Part of a small language model's weights.
Size: 9 layers, 3 heads of 64, MLP 512 SwiGLU, vocabulary 1288, 4.26M parameters.
Training: a variant of Adam for these matrices, 265M tokens.
Each number is 128 + 24 x the weight over the matrix's rms, rounded and kept within 0 to 255. Layers, rows and columns count from 0. Numbers have three digits each.

# layer 5 MLP down (transposed), 512x192, rms 0.0885, rows 258-280, columns 96-191
102142123132118087100117132138101156087135130118155135156100135097127143131122154147110158177138146122114128131132127125149129120154119141121117125097118171109152124153079125118138156120139137141142131130122169124137152140124148112124134129109106118151111129146158092095119111103124173125
115129100140104119064144132155095141149147141088122126119091127112141157130093144109125141131135125100183148146142107148133153124164117113138164172135128080105146108112123143138148140119138153100146108156110098110147089146145132112098114163085066096116130166088111131111126163134130112129
136128085135110133162143118132127151173093140133122113154113170070113147107096176131138122109129176151084185156126067154124131101114101132068109121136064156149147119126086105151076156125110144154131098169126087161118106148087085149102092144097143102139093146133128130104122154131141143101
110121112099134169161113140169162118138160136155152190095128108119111129153141130153155097156148156143109168121139137163118117123115090161201108125111175131146150125112147143097104133144140130168102114135160110147161109101150114103125090139147125129100184127167106107075115155137132120104
144104119104158102150145121140110139144073142119127124120156161131089121153165132148186104123087139115161155102162093160096116133124107100130135115118114121127125143124117145144100131121114138082119125115099150142149134077137088103142123096080142149116135123089083101147123129128124137132
110097121103132104141165139131154114080155136137136165128151097122127125140095121118123211111106116112086115143147105132099113151148132143141096150123138121126112100125125132139138109122115127115073108121137151145123118136139128107110147116127105129153105122093134089129095086113097123164
131112145136090086090140171091114146114102103113126138137165132120155103129131125095147123149148123094159138150124117128118126097120149102103057166172111117095152142139089125123149143104111137145157147111184136152098119124132104147111138119082138111145124159127130104117133127123148151184
166110128110143161140102130151089112116159114124168134137110141092114100115097144145066099137139110128122130122144145126119141123126125142130127127122130136092134145143151113153131128127147125128148155106076118124104171132103166119166122126125162110155141129122108095131114158132124111114
132176132149086115148182135137204109102129177149086110128137148149131100132128155082119152125132128107079145126104105102162180116105107140100088135100193105126121087167135145136158144138137122143142186152094127096105095130105142122121141134122137139054103096092164102088147156163135099145
118138169166137150174134147121150109151133127130136145132073136138146086169150119137178149130145087161132126139141147126124144123093130163127116153104136148113156131085117080125147153107168094115129151124144162147133161161122127144146102116112101120164077116093157123126126115121144085080
125116120140151121082131154147104094091152184125132050109158084155140121152117130136124191095104125159135164108135136102106126145135147109107138119134105135153081142120089105135118106135087144076113140095127187124103155099146096082145106082146135121103115125110141109155131140125155143124
126145081133133091131124147113114140097147141118148118187135160121131130162087113120136100129095116126167087131143125126128147133162133132112138136153163146140173122134107092098137168177133121115144152145172146134107149146139141119173124122117119084132058105141106110074141076114165096165
085165129146126097143149088139134114145133144137092095147117130160125124178132098133085148114135136120126145134105152116103111117129135110110117140122086145123148079140164089136108131102112102141160111129104113137119089143099126126098122145120129154143143128125130135126109094139127137151
107154109130133128153127107103085139131087136132120121138142172114126166120125106149142123144153112152101087164141110126110109151122159091093129140113181120129107145093080121150111115128128143111125114124107159133105139117154117147107158139147117097106068144144147096106136146125105125094
235114132165131145160152125117132131154188069113102122111163085093149114127151055118133148114112128132104140158146112099129142119136122106110138151099108141109152097122129116130128124111102148121155169090130140138137139091155097077154122113106136113081083114110139088112142140105152111110
110151105139109167165093114109140148123115115100124136150146101107132150124163115134134100124116140136110103139125086132097144111107116131091083123143111124147135137136106107147138119149129123161129122133144121113127113153117147133137137183098098178156099121142144132109157097176121129134
116159117130123144140151119085103138127133109128159104139131116109120131121094115161155101147148157124084128111151146114142106132125153123089095158129160128139145166133097128117109132082079137156126099166109141137136151162091112166148155148107108139162123090090161151135126113165183137117
126124148146140114118166135099148134137156105147090104106124170148127114131118121114127113126114136138119153102129124125149132156161136152122127106163125137108111151094153116129144121147080153150213120110116130109183135144099162121133144139146127149167136177139165164104098124156097144136
071105134093078112124144132083140142100114112153146133120126131134152121103142106121128120146136156092136155132138142129103135084124134141104148101145136132095131068110116128139159092106110117105171142114111134168135118126138127147137092092102108128148135148133109145106135172121125125093
130114121121148139102153160128167138131104133126189132115159130142183082104109155115138126143131122117157131139154171145123139144093113092117140137102088157204122153106131134125118123110144126131134111132149119103088128074135132128092150121155087117151138114140113090177117141166109088110
166123109115130138086184129166090112155114111137149114111088115136135136094094150144104156146158172119162155129127139134112124143162084116162117116128084159105160137111075141086114141090116154123084079151165095156104139138121079087134147133120135145109142155161148105148136137151101130162
123122116126094141155146106115157110131136128126066143103112128123114164085139144104136177101093093151114112156087143118146119146159171119103133108157125121136107186135195140161121133139100181121095158147148126155116118127124115153122106134145135159122111168124085120141125135159064108172
127087132169107125149152129138125129156110165101115184102129125131118095050143143129129111154165085138093119124134133129120089121145140144105132102104163160120141137149067121117141102145150157130137112154148156126160165140133142136158088128121137104135121144135112140082150115133099108147
# layer 5 MLP gate, 512x192, rms 0.093, rows 259-281, columns 96-191
155127137134115131131134094148140133121127118165117136159138111135153140119128129141176138103110135164102150161105111134127173107145136154154124124135132142155121131116104111149172145114054124125098134145139147115089109133133091136099149125105080131126165113119152082132125085121129152123
129117083166119131163113144102130098128105141083164109149137124097147147151108156105119102086090186123165131115129125120101120103113107111120129141141113166131084143105116124142148133110133171128150082157170145121128108148104124109118115058142153128139094145139141125115107163110161142107
127171151131120137129130119111109108103096126143068086118155147140102115131136128105091181107111142099178133167125142131125145119111161114134144147087146117149087152154144112175147121149133137131160160092114103127117112153139090123156209133131135122133094139123158168127113079127135141093
130101141176103075120118126087090128144131146062121140127161112104135133130101122137105177161121125153119113137106134144132154145153116094125152167129116122099111129109132116148144117165177158140085107132118172136118069144153145173114112178157145123125141119137090151142110120154158109120
081127084124190137113115164149145110130123148126144136135098098150111172113094154108150147125140130135143107099149091118143121168143109099118076101155121139144128125145118110141161117102131143133132127104131127144111128131147135152134137134179082140146080112150155124126138123079169102181
109150149154100076148131137130133142177116124083126127107155114109150143122143169131124147133122097154090128109170130112159109156142078138126124127142125108150153137104118116110112128094092117175106098110121129121136127128170120114119115143095157079110180140130134152100126105174158080153
133176126110136119143160120127115137169144099131107112102130110112155134166121143107186122111127134129106102136107152143148145142135116085121169113111142111114132121137115123130105076172112126131121122134128062123132070126143132122107140134137163144148151181126125122138141173128113118096
117147116147113086139141154174146119133063109097111120071162161165114168147159086119154133135084153139108157157128144165164133111187131122156122097108166118143132128107082096161174106126136126160116112148118113122117099139180140119128179154155111151160163093116099118090108131115151107140
140153126132143119119127121143137112136102148138141148113155132117116139115116117160131133164157118114139153099137134140134101124142105125084175117174091126101151171115142160163127113132111122114119111151145071132129122097149157139167144111109145111165123091131120150092104112130108114103
143137113170146119149116122143100135085114157119143127145087119136112123089069129129121149067125114150108113139132119127110114127116134099090111136109088125172097132120105147133094164123059133103112127119168106079144124123164101094142113123130135137066117139113101116120108137115130139156
150163102170141111110076113173109097138131105113145120121161122165152131160152115150125159103124127134132155124127150118136136081102107095149162110119189128144111119136088135165091097133140102141112111131127107149154150077122156133143096132147099111118151134112204135133143147112138148108
126168096162155092165119137091111131153137138147120159098098123163117122111170121113123129093134133135129141126102116107132109138143096101134108162131126134120110142114128154109081097132089115102121108136109127119142112116108181164137154113127108103168105113121119151106114092128100124156
134128063123120126092176130154125127111108099114113080129150112118135160133150106153138124123144135157120098118126119175109153155158187100127137127104106133136123131104140174124131122138122081152123115124117144161159104112136130155104123134124152114118093130095143082121131099131114107091
125147152086146138173143110094153163113064143122098161176116138106152121110157131151140100188125129140082119121113144137119148151138127133119139179126153168148095147077107137188120153130143115052115170098148130101117121138086124104131133151123148066133138138100139086123117151125116175125
159151094127145172145102123109104100136119163093143097148093129136156135131137112101119113071105115143109153133158132154108138138130087137107132150108080105120149131122087129149130154114128131093107115104127168151117052140127133131115132123108111145143136098094121129128112162115158123088
095129155157126144160139100117106102115091094127147125110137129080129129135136157167128119120142099138139102098123170146116149113143113116161089131126106147188090108145111112109155105075164120116175114163122101124142154134114155119172159137127156116129130097128149133123093127135117104100
145160095105154124118154123183115134139137126121137136115129089143118107189139117105132120113160145160115143118110125143107127134102119121114138135102133114131121109106135158173157104182147125119124118117064077164073102121161093119133146122133115134149119130126158117094173151129165137094
131115103130123141147097133113146141104111113145151155124090174125141133124117145174150134174116155116126180112111093129143113130132111109135136103117133128096132134147116144136150096090107125089121120113117129151137080097137139166082106154150113156144139117134137131109135146123112098081
107180086103125100104153152126145138137150147154187078145145142126131132104139105134117126143149126115117130133136134144102163107141136077095140111115170148161096120092109151112139107134103137113151137117099094151132100152105126124125137094194086107163139146197131107120143136129115128130
110120126114158149104173111172152084124128120152128117083121157165136174114159124132112092173111146115133130115153142151097118152138104182183138093171148112168167116168113142167097068153137121113123090150142087180146139143137095172110149102122149112142094125097150135132138077170158136133
108127164091127138088152158137085105146139150098101095093175123144128159080132118151121142098147090118132149136125101118081135127108144082159147121139101148137133127086110134113115149136128146106087114091168123087152102105107123135081115112128129106121078113168165128134094126142096157111
106158164149135167082099139110136123141079083142083086116178148157123149122149172136090137171127109135145140138154134133158137171114151119130115106137136141130103114120066164158138155149150135145110100138127132117156130145130090127132118164106137129120113126076128129114114097152127134146
130107106164098101117167124104119093112128120143138123136101142135147174138133132162113144137138101125147118113146092158087103073110112146103106109123099166100119073184162128132141127121145150171138136183149077091152112124090128099157125111153136109144123132144106123144099150111141087055
# layer 5 MLP up, 512x192, rms 0.0898, rows 259-280, columns 96-191
110131096104144171113174152165101139143150129091152154134132171155104114142112086080156120129117124141096142171132132129105161152144167169129123160091116116131118146129127138142131076100132125130123100108139154144124084126152140153138131150098091132162163123108164135077177136149100143084
127118122131204164146133115135140105175104150111137111120130152126094159155143100145167130163100147124133142089181132102147146138173098158146133119136126166163162159125122164125129101141154141156144093105111119126105102116142114138113122133173099124142110120142124158147147132126147101089
111139144112134099138113117117108162112096103091129154138176131151049101152172128133147137107149084122128106106134123117094153144151132139104111143130166095101195094122128173110144092148117138121130137171132145101110097142104107177117123092099109104116139106091127107115116096113126083176
144142089096137142146168112165116142127105137137170145118118118143142118101113153116170125088130159133138157121160073132126101110133135163125103110143125126151152163104093166145129128079062096131154152143134131108140125102062115084146130098094121135151106141085122086121143139128099158135
144184174148117199165084119115137137156117123134094124100107119128158130075150104137133091131111147126143167139118124125149126107113134096117133096108132169131125146141177121078122156108147086119147150134112113148117108127122124125147124142134154142121158118136113145129112148095105105086
133111149111101145120116099146110128192125119150109147118125126166124126173145112155155134144104170130115140142139125113123174118106141160146105099134138100134160130113132148117147086132120106114123150151104108127095148160126097162118157103150079123135101142113125105141118175166083145061
096138111130099127186136094124098145162132096127154113127105132116146096099114172108125120118131168111159120116120130161167164166156130144147132170096117140095115114139102134134157147129086128134116133145131105119077138138162167151106145139108148149135142139124087102126143138140115099085
143129096208106069108117077135157127098102146128086113101159178132083108123166140102141098170093096159103126130116114122125142113132144151166143134118155126133106119146117134160121115129155078167110173124109146126151115117155100107101154162109190170089137141083193133107126150155150076146
115107105133119199133147143166106129109111151149121163127142158115134149113116105157098119146165126119131152135132126137141144103125159155130146160161107098127084132160111163127127105115138106152108075143139112143130132106152121142151121107164098129168090155124153123099138166149114091088
131101126143169113139131159084136104117100111122171114137130127131119117121150102106159136154138151132108137160139133144095156120185132123158185143167132143126087117119138079129123141130158124099167135137136175128115120118160187126099070067131129141117120119120136143153122140149116144168
124156116143124077125091129137114143148105145098075112186152103192157133162163099120116153117107116131135127150123141134121091101144102083160156176129134101108098101170065102105091137166139139150120088135159081150119162114148149110135091160086112131129180141109169158113161112134131161141
117146119140155093155136139106103142140134115168123125117098143140134114130155098091123126078150131129126102117093114094139114140089074106121136162106111157124117129143147124095093115114116122098125072129124133114148111137125166147125112142134098130139096101123129142120106108135140113138
103131123170151114130152120113166099113124127142105158097136161135087137132192131097133159157164148150130162111131144149126117095118122112144132146119114170176109130137148155139146132136169147132118142122150113122091129120149110139131115117113099109156131120129124171167143146116123141132
127082137121132093164172148162082131130145161129192161124111117145142095114089136140099141119175151073185161092123114120096105126125139105129147107141107107117125154135170128124143122106154154131110104164141104179097128109106091159110118133113122160150161129105128119144109115084135109156
125136161116128205126109119165097116140167112155167142137122121100161143116153159130139133115135146112126090098138164130128098126112106105100153177149091112148145165131119133173117084139139108134140151151136178105123165104142173125125116109127152135140140123135160131169135140088153150159
139099140126119123111118096141132086113151119127085124142107119125133121144129124107103091155090090103113112124133148090128148147159086140177121142086113116133127100113079162174129117127162125152112150073107153132131114109160067165122141091120133109115160175102102081125142093150103116127
110166112071112132131163141177167125113132110137127106120124154103158158094084132132104119162202111149105104132123105113132150116136153101130144131148126150096108099117103169123109106106121108175124160128122081155165126130127125119129142152127138117066130120112152092104090110125140092110
152128095122099118153096127123121112133116159110152146131123132134124154170100135145119139132069088111140137135116142156130143094134121100101119109174111136111162178107076146169112068112119160141112118088132124128091148115142087137126119155124073139162142130146158141146140145121106154099
113090117135139138167110099100162109168147162167098134128151133109115094162135155120151113122153113124129129093142138150140109144159099142154149135127116140136180151160169125153134145140153116160086126088118177131095107134168165146146107138107106134127116097067102164133139162103123131093
150100144106106112174172068075107124111115100148099134131132103092137149134132145185079122127129189122120118120124122117118137120072149138090140129156131159117089097147165141107140141116089123083123096172122132112108121161133137181107132076128094184119085101105113147183101086159118106056
132132099166108163136119097117168121114130106174146158146089124108138100176133150117123156169115152159099105107129147137146115126125113155104110109109186091119108136149156088167122122104139105152176112164088134165130131164157111142177139138171156106142153142133083134126159128140141083148
147122092124128128135169152141154114167124148095157103140108146128097141152121091136171112153131125119108145130140146153107130167145103138121175123146141105164150083138148126138084123129166112147131118159152136147145106099170110180132129077167128095116160107118067099097140169107144131096